From a checkpoint of a small transformer trained on Wikipedia.
Size: width 256, MLP 704 SwiGLU, vocabulary 1024, 6.69M parameters.
Architecture: RMSNorm before each block, rotary positions, capped logits.
Training: a variant of Adam for these matrices, 187M tokens, 5713 steps.
Each number is 500 + 25 x the weight over its row's rms, rounded and kept within 0 to 999. Layers, rows and columns count from 0. Numbers have three digits each. The size before them is the row's rms in percent of the matrix's.

# layer 2 MLP up, 704x256, rms 0.0532, rows 227-263, columns 128-255
097:457477492503488515513512517522472525492516470523477471464541499523461500502493501496530486480499501542521503468440473502492472461471453529519538499519492472475529495472445466488463489520490491468457483505473511527527523504485520487509503470480436534515473515512547507518498553489461497544494569496488491457501489488498490520492547495477492454523474463471429480467450472458470486529492
099:511505536462483512482496495446518481481483498506525470578506530468467530484539508507494520504501521465508466510529470499514495523486505540533462464502498511513545533489457484513514512483473522539483490472537479503541505492505517500537542463464509464513451496498494514478520424539502498487497496448486483496471505493502512480470465453486497551562497471501520499506500508517469474508489
098:565509495518511503526546522538514504508461488488547458519505447531481499460527532519481475472462514506493480487475519497509515497516501529493508524475518460538471469510477455491456496462492477513482465461465523543505491488475485532459497487486479508488501512500482513464502550478496479521497466487511529476510498519448519500517542495487536530454494538525543513521493526482496486466463
095:482434512503498475474498524504505502527474514519531515477486479523498534473504532521472543487446496472457468492511479481494488492442511479467515498497524518481518491498541527486464515509496528450519555474488529505515476511489491472535487485524513519544444513497530531451455535484501508471500525478532500511498537464503507516534544492494480473469475460478538483505510482515478472491509
096:525463478492501487571480502492493544498513482489536502518493507499511519511516514487448474495505485450539526509489461464445519547471545486502512482500515499529507488486533502509478501472469471518517503520499536483514489518483542479524457508493477515516538509504503483506493499510466494481515505486495509496498535479458481492485525506489494450524481493571512462478503474493505472470484
095:519487532509489555514487491509471548472478471469509490497526487520477510481527477461532517562496496546501528471506465500477542509518474482529504535500455497503500513526469492497507474474507498510486500450495497502501526496505500533518543459532530489518456516476455459498516488517549497494495516492499534516532526513434552458539510471515502516488477491506531510486475541530482495471481
104:544496526528542481479502524486503482517516498478534471556512541547472522517528481494478524516529516500450495487490456516502503512468546474490515518491507505489517541466475523521501459504514514519462486509509476505511472512492509488553518514451505523507475496498506502499465450486470502506484477519488492519511538469514519552526530488502502512520438467481531479508484478513496503496488
096:512507460501545509491499515494515499523491525539534502473470475480489487468554505496507496531500516461535516528474495555489507471535484523559506488550518517475520530503469472510471490528511534450476501531504502515505520510495573500469497518517480529498508521502505543502517463492445489490497485516473472497496536474507503462542508495462478524478526481494513542497472498474473518499460
097:456464454548505482494541455534547503514513508521521512458454514501497522475471522472515528433488487476511501508506528484492497499506461511494501501490439479529528481492475470485531528457522506547485498490520495482500472520524461507525489497515457502507470497491475452523544518493519475512505508518517501515501486515501500525496492565473517546506531497538527528480446507509529548484485
099:504472508498492532513525495505464446491490506516509517475560545505491493499487533502515520463455509476488482549473488496529537509486522492510513529483480493496507495506526500501503480541492482496551557498537540463487522540465558518547551502502495501517499487444507494538469470471513488493509455506515492522490525524506524525519489523492509499502495453523527503483524548486465500507465
100:450513468534492484463474461509477554520479454514540486501521491501481488473506518518515522493521488474551486481523480483498497544529493504504486523481474508529516493461521491513464532493525497521456520529490514512416518524506507494504497456496489515497496525492531453483508515511448492489515503459510483504483526496505515458488508550516532521500504477482512540530484472503508562481522
101:489444488507482455503531530512479501521513500517530519465517470484469529474506497466508527493551508498501489476515434476553538487527519471461513436496511478493499472502524518492533525468510503533489508521566517499521498530460523445482465487472456509475493508519509504530499515519505500473485513520546527500511556498458500476509496527513470514485492489492468464534495479519472508501464
102:499513489479485496468516572517465517542498505508520456503502501490500493501494515536514495510516505506520487448545482516446491488470514520525516482514493491533523488500525516493508478504469507511524464477504509524483471466503540506512489528517522498475493509451462523478433509444489475529475456478538482528510453523489485486510538542517469515501495437540549493471523479483510514513479
096:526495516514491503487445470488500544501504515500489508471528492507495490460475498507455515522506512516473542499524515464553486491477557472520470522514539489499545511472500509462464571499555496493484540500512493488486485490521505551435488442494514489490472487540504489498491501509541521531523534542499523478514458486541545482486475464502538525530482496476480497510540516536493509478516
091:447488565479439497544502506510480498478538496469454505458518480505476480503498448504510448523501571486522483467524485508518468467496517474498462517521469482505505520498531492461460520477506518466502522526474459505472478468525488508532503508516470509453491554503448505483531512506477511481519526512465500477530543529487537484446537510470492497513503495504471506503489496477499483517486
100:504500456522498536509491503521504497472513476520528476543523505493472507529505470494500519542572477516520489523456531533533504533526521495500505547501482485482528499494500476417463509525524540496480482528516480525546551519480483466528470489467503536484530494450510489519477520512528511480475508552481502517487495513480479490542465490492473471494516501518460539527468492510470506487484
091:562503526503465478492462526501507527537522502513503474478504530561485506492468485509468498562481466533555516464491507468526466503469531538475479496502527540468476479495510536507486463488582509466478483504501499489501488480507510461512465513534462472478475537538493454531455499501493518514512490540522535485560494553507511532500501505464520503435473499478539481498539473489472513519453
093:492537514490500490501502489504480514463478493494487519508478530512510509484496518475516480495495489502490524434516563490513509514487476499488521452474474463509523468497535496486462521492519540451495502497516491479479517477501519524504468503518488504534461497492500485518504468520471505484532509505501539462471515501485512499435500454496538484512518522521495476498452476524545502471526
105:515495489536508502500493457498491498493467517480505509496514500482510517517514526502502503499488495507534461519522485491513506514521479489479522502507471482481499500498466484471543469507481514533527510531502493502465512491491541491498479548494473467547547520439465558493496494457545494500494468520507495527552503557535504488463503477426543490537495508459509443465505475518499521513490
100:530482493511515531508472529451477527488484485470503468524534511491494482481448484485473527539505501498450509483510488482516490536490536466490528470464518462455516493480520567503512491466475549484529505488560550509507501524483535490468472499509568535522503459532511502510507480469490464495492516515469524530499518529538492488497487515494525473478489547482471509498524533545469523481534
098:486487487536478543479490510490511460505488478542495455507483476466463548533518522454497451500509510490526497509477551501473508481481484527538479573499532524495550525465519529506538505511515521505510486494478477498489483487520489494458488515500506518497490480467461514494477500487507519464517479480461437538523461510519482471482490488526506509503491461507490486425504441542531484501521
096:514493493471471540493511487528459496528478471514535491495486514514503521526498498491508493468512469499508488469463505477474510498501493567495527503489473545561517498534512519426470507484489476512501467524504487568535483499471496467490507520522511490519481454491516485519467513492460503485476543511569509481503464489461475516501487514516463530482515471488456524499480470473553472508501
102:465504461444465532529506499547511508487458551525526500473529474534544501478487514532476501503506456481482508489491551484519508462538488484492525528498481481551534447504494529473463497539497525523516517537488480480519535486505528476512481502471495500503484497493486474496506521490507514536541487495527473483507474550501504494483466469507512498508478495503523449506461520535445492528483
104:501508452534497533509489482497483515545517497491486536511481475487496486528455534518468486496495441453516494524514476496483509517464477525437504524545511513479453521485476509496510529518505491515484512540527499504495486493486514497472493506548550509478491538525461489533461502504463498473454525474542501471516493510492491489463487537525511526470514510465523539487482476514455490505506
105:505488519509489494489540526442492499490573456490487469503495476521467464487442521488469501463490477464508520542507488473482488495490519531456501508524503486535521521536464490476503483475476478491493495491478491457530461482548543520491498483507540484507463521523486516514526480480508513517496529456488506494492528498465482516481539523478512497445500530542556469499491528458510528509495
101:484504498498548472500450528488484535495566520463499504488499487422481472489470488529525534506502517489486488531502482506529520482519487513516484527504516492510508513468495481452492493477485498513502490520485487524470486494518446434508525484505511518431511546518464479457511529520520524506485540527492465513494472509505507470494484500503499507517501481540520470513430501517521447467481
095:507499513525477474476500493498525479485508508471516477538522521469498499483484503489478504483492489493561466479524548475530523493476484512481483510530540510515516518476489494506490492522501510509495494490506487497562490458477516521524493527444483482480494513476481487480496525501479481522514473520484485472511458517498478477498474527472493489418520508465504499484468505502488493508480
097:552509526435464507513492516501508486534493539549522511519509534509525498490537502519509493470464470487498500510482497521479502494543528456526514492526494509530511517509478532488474506510492508492466520521535523508484505488487490465535535456455500515551475531490515532551487494504486503457553496480498522467454522479494509513495532500560501491509485465563521552547535498536459472495447
111:488500533501519486485520487537483513468518509498511479480507514499486536486549514480502528500562522503461468544506490555456496483551496536549469539535493500480481505516491472482469480530514525503494492491494526483498533494512501523519525535478522530533530508480547512543502510493493484531491525495518500502476507487497484544476499508485449511513486487557504505474518514486497488508485
097:466461545476468517511526475514517513513482514488518490515495543497480447473506532527503482480506502491541519469504529495537500463493505493480457481499498504538463506548545492514450503461507474491506485460507518500426528476496492481488522531489478500492454538487499470533478509523517548486517479530504503522519460473466527529536483530499510531534480498552502516505527502495520497480519
102:515475491450495511509466492510525519469499475510505507531497484495505523537522491487483497514483454565486513483491476484485490485521542516492486491507551559509487508532479515487458513487508483514500528510533490530485532524527551514470514474444539501519493496531473519521519465522508504522546486474472502476491452513548475514479490459529513524556496486469516494525462503451461472498502
105:568515516480497474517522513542495490501502498485515499475488455557521521499513451543518490527484502492483492529542512474556532510512482525486499524528474492506483545509480485513532462513466501525488487482481521475461450479514501522513474473482519531511451510492541485509519521490462527509492488539525521495474494462483441483476552456547492557498486485467522502539522527499496473468462
103:529495528496507530439501491538459506505526531525481488508480489520546497467520493488545473518491477518517471513488540452480509512505497487466526522493491536492514514492537516461499493486470485478501494495521478512492539488496489489471522511517523537491481499568532510512555483496484512501468468511552514532495466498503541518502483521547482476441516486479473508494533462487490518534480
096:505524500516542477475483499474487497472509513498527444548499490539495542444463463507512488529514518458476498502473495474495485532488515507557492461526520498518518462494513521523524492525477534530469524502500543487512502518549513535520512509474539469481478459482528533499470489510502528551513462446454495474484549457502485532486507516515512468465497504515457482449478529462486530526490
103:486517510440517477460478505500449441521459491485485497499480512485509524512515554510463478533470491498507516503529489523500517539487479516465494530512497523503482511518540514484479524550474515522459471488548513484507511521477481510505524518476500497506503521476498511479449470483510460552476491499525464471500553508525479529451515513484454526478482529519543500563529520493493520506488
102:472484488443516493453485478504454449510488500503486496470529513504495506532456527526457478517422486507495482476466496532480519473499498535491511553485532523508514486535484538479496466490519508487466468518501503484481485480448516466491500433509535483550519530487488510477488504497499524488489509517466465481505509494529508478516486515496492508500518485457512504536511492545507509496492
094:466504510480511468532484491499484515469520517515512499479521491525459498520502523530494547500471519484484554514474525459467502519492487500487530530521500489460527504461489463508504532487522555481471504522526517537468494509520472507492519464491486496524497519475522478465531511520473433516502541504500510487503496501480510491460487540473491502485500448469454527480484509495548518470551
# layer 2 MLP down (transposed), 704x256, rms 0.0491, rows 227-262, columns 128-255
100:480486480503500470470490465527482507464506495487491527483495480466491507474525503528469489475503510481473487558514540553472538517504525478477500516473483501487485527513482510517563466493500515510525555497525485493502509465462480521441462501487556499455519478463441510499497493503499459497495501502521534445476531507516528531516503495534484538516507492478535499510556517511527561477516
095:466515496483514510520586502520537559491532522485473481458543499529513500490511550483491494511533515522479497499465491496530429477561503484543514528476482485485516519494467477491481497519529490500455495495476492477477526497519530491491474496514489487508491491495520484518501492436564475487524499527540503531516498513464480507552445491478491491512512506506515515484480505490514491493492
100:523527511484472498489531488509496492507548503480496478494509497510516572478487525453513518519546558474521483552461511503506486521480516490487477485463475489474482477519496501476530494508491482455482515491466515475501560555481508560448506482529477524528494530489460530484462513431458474505492501463534536489483488512505512490504496464504531521517482482575517533520494516507514467519499
099:522529505510541530477504532477480505494483492505470568484524495543547469540494528524520464500539525484518477512452531485486489500521495482497520505467502548474512530491537527458506503515498518509527455523542468489527541469498509538498491501483463502492515525524519524514494507522481520508510468530497513498500522552524553534426482488488479548497501504544470496518515507543540492527471
095:483527507497479508409512490510511501472506529461485511517500483474445530505508469480501489487521504508533463506515521522535465525508524513497517520512520482478473520492503512475483544484462478498480504501491536500499441506548480523524497497513493504544492521524490507486517519533473498517500483520463502489469526441513488523488503557471514459557495492503514525490515532495481498466548
094:507483468473536508511458509525509476511506528498530542495554503485547516539512504510542496482502493482480482500524508478540497520519498503486559510491497524515519505479498477469521444488472519516459471477469492506491512499478477523520504542459500484411520472498489470505470463492492508513495516514519500480480492506471490543484479519461479500556557500519497497544497478492524497482493
105:516465485474500503438469485491466482483519514479514474535479544486468505430544451505526484487483505498492493558466486452506497479477494512474488469533518483524501487519504493493501548500464554505488561538523483462511504507471507511510503535518468522514464506508505517522516495528481524495507480521544518513520520468483520520453543521506523510536496507503520513465508496466478518483534
098:510481494506510526498493515492474489519529524516475466521517487485510493506485504475519484460508527517501500473557526499472496544498486464474492491483508452542484492478487499528480513482519486488510484485511509521505427494513447503527502512499485493479483517524500503492516494491457416524446499525464499537492451538495490527487471482500500472520487521508486520484535484541534495485501
096:533493487463519504463499509482531455494471516441515451464538503499520486534514496528484530507525505562470447532514494529497523471529514482485493479518519526487478536523496502506507496531482509492529514477528494485515497490426498510512529497526543504501494480567509520511469482512509487508487500496510535492445542485498527514492497475503521466506514484496492500522520463501518494526494
101:482442488513494506569510500519506505479451510496475493525517506520477487487492493533522518504484496509553488518506481454492509568499539512502527484528486507510501505484520484461465495537457511504525489480497502462489478445461507494528499545497511547506461475469475493456519462520510498473547514488519475507503501508517492493461543508477524477492520502481522523466469483518511521519510
102:532426493463553487506546515483488480500529529516433484479517521481450507513485475495505494522501477534499530501439503513524496456453463512480475501501519489490510507543507484493521497492517511550518601475505499461522518511537489502507505523499495471499498491542522478516485464501517507528469549504465478518476474512492486542477545460512513487506480533468499496487495501477497472524471
096:510505536502497492503493453512525491528499487502513469473505493494550530499484455473517439448489537489468487442448499477476512515444503485529459550491521507520497480527473507460512496505467482508453421505488531523543541526488507509496512493482517484532460483479505499477499522486490507487508466478497524478523492490518544533524495495507517479522517472505511502443525506470458446456488
103:503500522437567500497542503508496467496492440485483518471545528468491484531519474513509514541477477490493483461496493523535510467472505511478515467470482502466519525479501482512454488492488517526529536492499481543473501494530466502532503502510482554501495529515470508520539499516487493496483513504508501509490512493480465543495509464452511508473471512470478489566493477468519507505501
092:464482426502468476503511533500520460532484478489527512504478480488531508530512487501542470504482493490516462522491511519463539486544476479516511479469505479478480497521491533531542430467473522512529402463466512508518525535493466453536486512529486488544516489479498500500508512475503503494484470486514484491502475496474466492511538526472490487479498489494511478512501471500544495503481
088:527475499493487511461489498516573462481495450490522480505497520475538470537517494542482484506536492512485471510495498503520517515512524480489562498455533483547486491482524524477498536488516457494531564513548490497493479558485470464480473464556497539519508438503517497483539507509478501479480492473518488503503502486473435523531485497534470519442525491516505462507519534530509512461492
103:467532499500473542477507491498576472502506481504518500499505467495512469531525556523488495496514490501512491489494504504499474467519465497478511556468504495456505518494466471497446515496536508517521434499482487504478522527523453498516522492542512517481521504509497520508494499497488483494487479484493559481489496514485519517557489482507469517502497529517532477484504513541542465467495
095:474589497528488496528458487504527538499482501532534457500498508520501503511490550526521531485528495501500514465499445507498489519495468518528516508472508528493528495443563532524482471528517529495526469508481465468487494475533471516500519521500497438504493458487517482490508512552485516463504448515500500452455485537520496479583478518506482471498554512486497540484534452518472483502498
097:483498504531458464500509485477477499479511470495523496524468501520505466482507543520498540492485539526494477519491434457461522518493514544468487534538477503505502543529484535503532519449539471462506502460474507503490509496542519488490489506489526469515476469513503513524488532558527521502473505510479492548514529518482475542514536510510439484483525501508494497494518496454503509475522
100:542475508543534466481529479512473499496452516496505512510505468510515439485522507489524462503505476458523530510535471532448514464505482517499541478486530473487490459515506496535496459492517468550493444489501518495555513489509513472512544540535498504485514501477494524501531522491481485471508506508516488537533472514483478492551521491484520443524491481508479437472493489485533488483486
101:508504497535526509528512498515542523473487499477466487512491504490492536558521508492479510503495518512486464483541534493532485474450513443482515494518456460498509498513483473477479508482485501487517500466493460526474516493522481495483472528542518509496502522563517481531492496511464510494507502482526503489509475502496532545442473515510546544525524502491528506478520512503484510548487
099:474522455518487478543505497485474476449493490484484526464543566505506473493506530565517516508503534489488538482491503509462478523507526510488520473486474507484510471496529493443524478484495482496500540478518503510520488453496514516507513490480515483515495504508487489536484506505510475490474472507524478488475514484469555499471505461495505477515528523520473461556447513546501495460501
099:490525502498531503535515524549432522551478505537508456468547476501467542497490491518480493481525521499482515483520513506483478496475500529529517492480512473512513472509489476476487509489527511483507527503442488470518477473499498540498489473508453512500461566529514505448465539525457495494466480528472509510481532523480544498499498480495509486528487457523488493499495548458510458510486
097:512555503498489485518525519506478487515501480506513481505483506522534510485466493551492516508503524490500508481462508485542487464492524515494470507508547502490482526471483541475501441527487490508508539507559490494516508435536451494529480520460491462511495492466467533468469535499499514522492514499500480545511492483514511533513526501491488514497471533484518519471497537490493459514539
105:467467486471525537500535516529462553507542476500500523589522510461494523485458473476466483505513487475497502525462497509486473496484458490474488522513525491530462489506511501461512531531494485516512498481515520498520512537505506454511488470502551535507511488498481486496487492489482509521473495464504453499491490519495500535524486490492554508448498501484493533510468511516468498477488
101:516508510470468460510468480508555516506514512496518515517470558533490517544484511510499522487517514469499577468483544503460521492478493529499467496504512486493548501479552507511492499520487485461481581529478515498471504531533538499499487489456525449545552454525519507482530491535499548531523522516504507508521494505503476492477498497542472482477470464506512508495512508500505491513504
103:530510467478491523460531494507504481542506509501482489529495495484524492540480492482492484521514537510464547514496509476506499490465474517479493501513493473533513533538467530447499522483449467522460445491503527517521480497486533504468517471499512465533470490521523466538450540465532472479550498517507475513515500493514483511549482485484513536471521529525469535508475533472480522541491
097:494512528526521505517522493515534503487527531558521508496553516509492491543495484483463478515450489453509477459472515451495486494486527436476477496549499475498506519494501460498543503519499540523528448506523466504520504508499559491461491480494505488480512498469505470518568497489527487537536499532531506482503542510512521475509437504504513485497499510533492485511501514486486497492539
098:504469467465471498530476503481515543478531477466503491545511534497492508508522501503526499525459532523516533522437524504554473499540519523503468525488498534496525555508477514510499499523502479505513593450434508502478504510499461504508451465514485527449495481518523494551511442485539493521478542504531514512488514496523494477508503519504481519492492509513539518489508502465500538495501
108:490463498469512474498529493530499512538482495505473520480489499501520496481527483453525497500517517492485468515478509527485471514473492489482483513507527455489484509493496494443458480504493491536495468487520494487525506504517458527482499527485462507544472475501446505525492489501507523521478492518474524518474495514499442467490484527470490512497461449556510550514491484449485495525531
099:493485514511495502507505507508510523498483444523524521485450467531472487485509491471497486438555499490490529495490528556501488499489506508507496517434524533527462530508489487462488505490536468512508382522516522493467523492510471512508536559512528505506451501450502513455492524522469478501498533484503537486484507498458506539521544493461487537499469513541470521487529499484513501536544
106:520488466527494527535512520475488471477542458489500486498531508526459495500494485446479535506522439520501527459482484507512459520479513508499472467475507504532470523505504438459529502516485543523490461535526475469511530521527522512492494508523446524465448523549520480540548518502501461512479508511510480480489470511465506488487529515526529498464463519478519503506501519498508482539492
104:492519499473482512505479489521529513524485508472470466465479462489542486474521501527463477518462511500513525484508509469440507513481467508500471502481491481472497508472498521491486540513517542504520500503503499523545495503506493548494503482481504547482492544497496458486493475561503523474470465479500513508474503499517497479521465447482506518500498508500525472494485470511496490543438
106:527469563496477517548488534509468524502480550527456500522485458459466526478479495507461477475440528459510518488478494468463498496479474490494504478540516491501506457515518491510513489537462489527488544513513496495499495493504532486476484521540524515463513508544482503480504508482480488519475500512493519519544527524538519523466497474488540536532466519525507496491460523454478516523497
097:546485473486501491503505460513528512542473519538504540468508449485477518523537494490470531495469501484477479492500504505530531494507499494519505512508496536531550528501451505498537470502505513516550388485504499526463535505517502493510479520475480457505513524507454496478496468524490505506485472516526497537489531487495507525486509539500444517464513485506529524504506516529509516479517
107:526474493525505500482533508539499529477480481523470521487557495485518503491496512467491484505518495506501495496480485522521530494511515493470507517498480472467424490539525501503541438484487513556480558538495511487515494494478520490482516493494484530519510532507501490474512492480487494522519518480493510497524495537508548536480532498506485494543467515486512484515527534477498525504463
101:507509498530504478506531516546461545548516454539498492502488483475428533511483516507553488458474485498490512496504507486472519517510540519529485542492498425473458497515474484467473503494489497509517482512467511490527474471471556447499456458530484516467483488512479500500506525492471527480483502509526472464535493532475469471494495497472506494518557520468486493502491517504492524522500
# layer 2 MLP gate, 704x256, rms 0.0567, rows 228-263, columns 128-255
101:513494498480489455482495472503492500509522517469502511466493506543523511504460465476485513481476505520531482488515472531488472501498514458489475528495466460519503498496496495494464481495498486504485502481462494477466479510460455498500501521519523525498479504463492470479461555535522508538470513523531510476475476520471491531489505521537484501525496482509504492506522491449531502547479
100:499502516512532524506546505521501503522496547472505504468528540506507494490479523538504495483520529511450488470497504448495523473527501495498508461468467490453533509524528552509504513497544512466501513499471460477479445467501505466449512546545483483504493489473490494505546505507521473473510569490478519507509473473517503500541503505533468516489550490451506506488496513457513488531512
096:509510504503526537494516499495482489502465505481481506499496517513529491495491507489525516483486522514483457512528537448531469507509497507477489500479512494503507556461511511508499517504558530448525507547516498438483515526547488500507473483472442545497481528513510491514464484480545504456497509471491507499498517513515548511481520502498521527502505490544533498471523482539528510527491
093:463504524454542457516528519531541520493530487465471507509561518516512499548478507516469465500512521518507517479494532516456452485522518550470505507426467488508483476520521513474482515483480536528498487490446481507485510442552503493450512496526478500510523504547506521522523502496487492518499522509480502499501529472509519490497479526541479523493513517480474518492506516494461508496490
091:536490478510515493510559527490489471542516523527550502530489510519536472537494477531479487475515561506530482502504508513515505550528462511470539496478475469519480499487472510485549497513544493503486495502477537571533523525521474531545482496524474512530503525535530499503503554499494489511524509522511481481481500500528509546460448533502465455525576480495497460510495475510536499505530
102:493502477506524493543470490498497540488537451470509478543500562555493508492528470507484473496533528463470510494479481504467465549500542496493469504507510460515502482523486506524495496472472507506445516502522516511535516449482480485467485521495471512474533498546507489554537498522497504485505496506522508485536493495485500511481458499491482520524464508537492498550483490489500460462519
094:479486470532505458482540487467476484516500500498535500547482510524507491468500528478477514480498476529521502465512467494534501487509505534498495530517539505484513518503490491506543526473468478524507507522485465485490509525509533495499480499530530521525503513513547522512501518461507494489539486459483566505499494463517553559499475484472480504479472473478478479498496511503490504541490
093:482501522516511492528525478484490535556527476488503498518459498493515480495530463518512472518539519496497479471528498493474452507448574458525475527462520492479488512520476484477494516492498475461525515435488495504529495483459486490478504449491511497454501524482552491479493496478521511499449505508483545451480485489502489503462517515533525524459523502523500458463495522487479504508474
100:485484494441508524486517501501498500518519460479479480560500504490477462476511539466541500484531490466483497519499541472504480525472538461436528445483513461507464508518478462512490512507493480530486505504496508494511540503507503505443508512500524495557484516540478475562476549494498538456502513493480501508495501491492553485508475528540514508548460526483512507496498547507497491518531
096:495497470486485479493464502538523524488493458516519485552511470505523493490547474463482512542518503530476462509533469516483506544517523494515508530492461525531526484489491484507480482493482450497516481452558504471438507483493490514549519508469466491467517507500520474531505464530474497491507502462490482477525533469523485497512508499468498550496518549550542483533456491502553516491499
105:502531481475503483489506491533530501536475510472473519538492547564514533471494483501511497479523501502467468483508507516511504515486511446454485443536524505476512518495449513462500505483469533541500534493522496481531511506487517518487496524497483489514490530486516521507509504504509513540577507481500473497512472551515490542479516477512508542523479513466464509504487471515513475504489
098:485496510493435486469470494536528513491467492476465485498485455520523505493521486504470452460465528451508489488479542504499521531450461489498496514519506445494507534456518527510499541490510468463493479442504539462511533501474530511461482512526476550495459492498496481477534527498487462533524498547505501482525533521466519495472467538513511523530473470578536500502519475500501542480526
096:487523543487533515488518501483445484501529505502463478474518456529444517458486523537498500490511514472454519504478519476521509464477514478520526540536545518502518550497498526482479533559550484473534495479501533492513510508487485497448513431452506485488500449494504500453507454491527546495531473487508516481452472481505509517520507488514491517524514509497456506497516486542488515505488
093:511497495495516499541491503506510528524462511498535491540493515491487471465533564476485528487494471475490530525486500433504530520478502496521532499521496493479556477476474489485523500508527518479504505498514546466522508471542499498501445503532495529531507481488480471481498481514504542486528520571497520513489460517514526478526463496496510468501532509498505499503477529517505526465517
102:542473529472542482509466493551489502540497491519501515499489536510507456424504493471454510520492474473461462482484449493463452504488512500517499484518532512454524524496508511484461462481492517475515541477511465456520468499444504517492519460491501498501489495484482465492482510505521482500485544517514504503527503481467489479491493519500467487461490503501484503485521483448507534488469
093:523484487503491457520467483530488488490478512450574490505542495470482529513511515492450494529518497458530485518481489490502512509464510504475484507525508526482527523488535508474481520503525524480491492482504469492482519444471480470478508573544494487526537480506520463519491476532477499490447491549484522495505475513481515532512518510460503489513507511472553480516511483490492525508514
092:520535472545459488547522510505501495476492452503526521516508476529509526506527477464484516501520492467485497529502508512500486531508501477453487488505494484490561525475551502488480508524520489516508503481488524504446537519475491510517497527511466495497461457474478493483463542523518529473516522541499467504470467481496518552502449465498452458547544476501442462487531492518498516534479
102:487474483500514452540465507543505481526514514474539482521520531492489539483491514481496505476513519494472462501521443455478488525456482488487490506489528493498525512535506467450487478508521498547501497545539485523484489471489522487419549504493461506477514490496544542465513513522532501486471491468515482493558521473460499485492502475495502482503462499512519484546482484497454496486510
104:523491480513499537494502535496513502502467512469489526535490469514550480511473491537511571484543430515477500488482534475486443475536490558501482499468469491508533483514530475487506528488478527495485515463491521480489466517492498522496472528482507550536503495530498469485505509514552502538458466507472519524518469521492487486469438507511501483451527531512506522524526504476507534474489
097:525489493447470544476466450511481524478458507490540543478475499537472494481483522483510502536494507519484482492497502488466533539493486477473551497508503470484499542503501492477456542486475469510488498487526478495530527528502465515516468522504493485465500475512511497491516516499489485522509500494489529475507499523519483490525499556471533517501516474482483466546474482494481552492516
101:486468515523517493531496463504509507468515505511487482498497510488484508486461528488482501460545572504504523515524461455501474541492506504536444453492519453482512499512526506471491517516484495521537530555487486494505489507508495494479503487515510473520472523554510517469507488529529513502525509500457503480474542508505532475476528495556546482525498497508473502526515453498471507524536
104:545447504514465518499452472525501471478484479503525487501504486497504548497513515475469510535505517510442510484491479500517498532452467499486493517503511500536515513475513492513504501484487532514477491502500500523513472525483499569474522478524520477520526472463486476503463455502478479483524478471472478503561471491534485475507484525520484472513501516516512520497514497495500497444505
100:495463513486509467535493497553498482464503486486526493552515481475501525510490480467477503471525520468475513524522492460494511533478519515446489480473504465516528528505497512496516517515503520524517487483551498534466476506485500535486519509522509472492494466508509471498477485456490525500489490478517485510543500500476519504519450448469511502473542498513512471541519506540467486477528
107:511443508518509521497500461508435487508454505526481520474498482465469492501516495486505500521530516521455521482489524488452483538464482485458511501523517463441481508493486447476491528474515493489489500539488502513517494448492486531527504466459490504527527455492517469521477455508527489475533502497524489499518524470456507487512515505488532453481465472494479494479505476488461527511488
108:511479490519523532509473479512527482484475496468491436547533477500530515501500490535535544507505512515502544518533534520513495490463503501510462548526551459492472562512495530537494528476519523518483523552521504543460502493499491501491470481526495524522459502551485509514462512495492541504499497505407526510524505493477531478483455518515509528511491516488464500483464492501516445462517
098:453519531496422456483509527513499446493479463469509523527515525521543525472451503482523531510514515541444480517505526498463488500462540503504505515485459506508508496520507504466497486487467512501499493483536505463480507463488495550472463540466520496499469499465509539522484515509544546526474494473498548505516444514496506507461490499494505551484493505497515491552517526517541502522505
099:500499488497523466476536540543483507508517531497520541505514529495465512523539549491468486441496493478479437472531537492502450525465508515491517514515473498500511512489487473469488501451504479502523520478460531494481469497485495494454502526531523473519511484460516502497530512488520509499499543447543499502515496468510498510503558508512535510497482487517479499542503481472504490502506
100:522485489498532434493496507487502528497519443499517507493536546488458555491511488541498522490500505450472524510529487525520455511502471483492478517520493495477489508469557488491527501496497510532486521519512498479449464506508487516482481482517490546525467496473496491528464488521486465493558494492483492509508526549491489474443495513517501565498513498496500559469513505505531553533491
102:488468504511493518485502464547515493472465465496467511514490526489546471481499558483490492505499507499495536469472459473470473542497517476500505507535510507525487476472506438487529489518511473507522522505485498538476478507457491522484502454479470531514504467508417462516473574482500499465533496551460543495505550510482509480491459472566505533495526492512518506484488553494511494454501
104:429503492489496493533463476506483505487533478482524518503533518497513505489479542524547505537509508514490532459538495514472523501486484490496485481461509469498466474465515496530534444518479526511478550491485525490496494481503467530489436513514516526553430550523504510556514509486502517515520502496474515505498475490530566489528469489480523475461480486494495501467518494496491461511472
102:498533501525564500532540508519532497474526523464508470486502452480498475510475502542474513541480474490526467467536503458515492511485498507475491479480482512511491492458514459445483474451569498495465530477488521515547502486537499543510495483497483499490442548495497488523504520510479473463487493549512490550475468505511499506533477494492492544474490478509504523497509517507454513447507
105:511484500483477508471479502517499482441498495498499526506505508496499473487525494478497492503519500508464494518485495492460485507563482526477440511462535492494468527504520435478534491536468515502543489511539463523505474454509486479477501518523500519534499475497509500466510446456541516494523511495491532499484470542523461520471476495556517479481522461510547510504523482498505517513528
098:460446544502490473499526462450528516461490510475521496506541516544527508508521472530543502522516556489539508488495527490518508515515492504466528459478472430499482493488472504508497469492442476518459556529521501520480487496508497529503509509481475492521481494489482481504506478504502537536489484513507451479466496505460533459498476487478528529511525456492531539530505480495529485503515
105:512513488504486505511492512515506529472430519457509494532549501493485505478496499459441532498535545483529519500530448469531471513532456495449469500529477451490518524495538469465503474520488519500520509527527477532475535547453495514501542506500480501502537489489492487499493513473494515501473557506468470550488526490520479507508513501495502500541513502526512503493476503540531506417460
101:480504528528518513506520507524495494459533469502478503472481490536522445467479485520554488502498472495468506462494510498504457458485506499472487492485517473439477553508510523491525464484494526521501514488496500489468464473481482504500474535509522471484505485460461473517480498486496460484505475479501514503496501470428503514501496486500493478512514468482433442524497493533520492484502
092:464492570466518529476520507498503486494564474548508465476518510514543478492500520530468463484483513460473500505527503546479495500527526502549507508486484497455494525489498548477536465501526498465493505498511505494521496511538493467491495464515485542477474525529474552551489480503444507513488499466479516462493495465535522501492490549531481490504500487483482484476510545521501472536468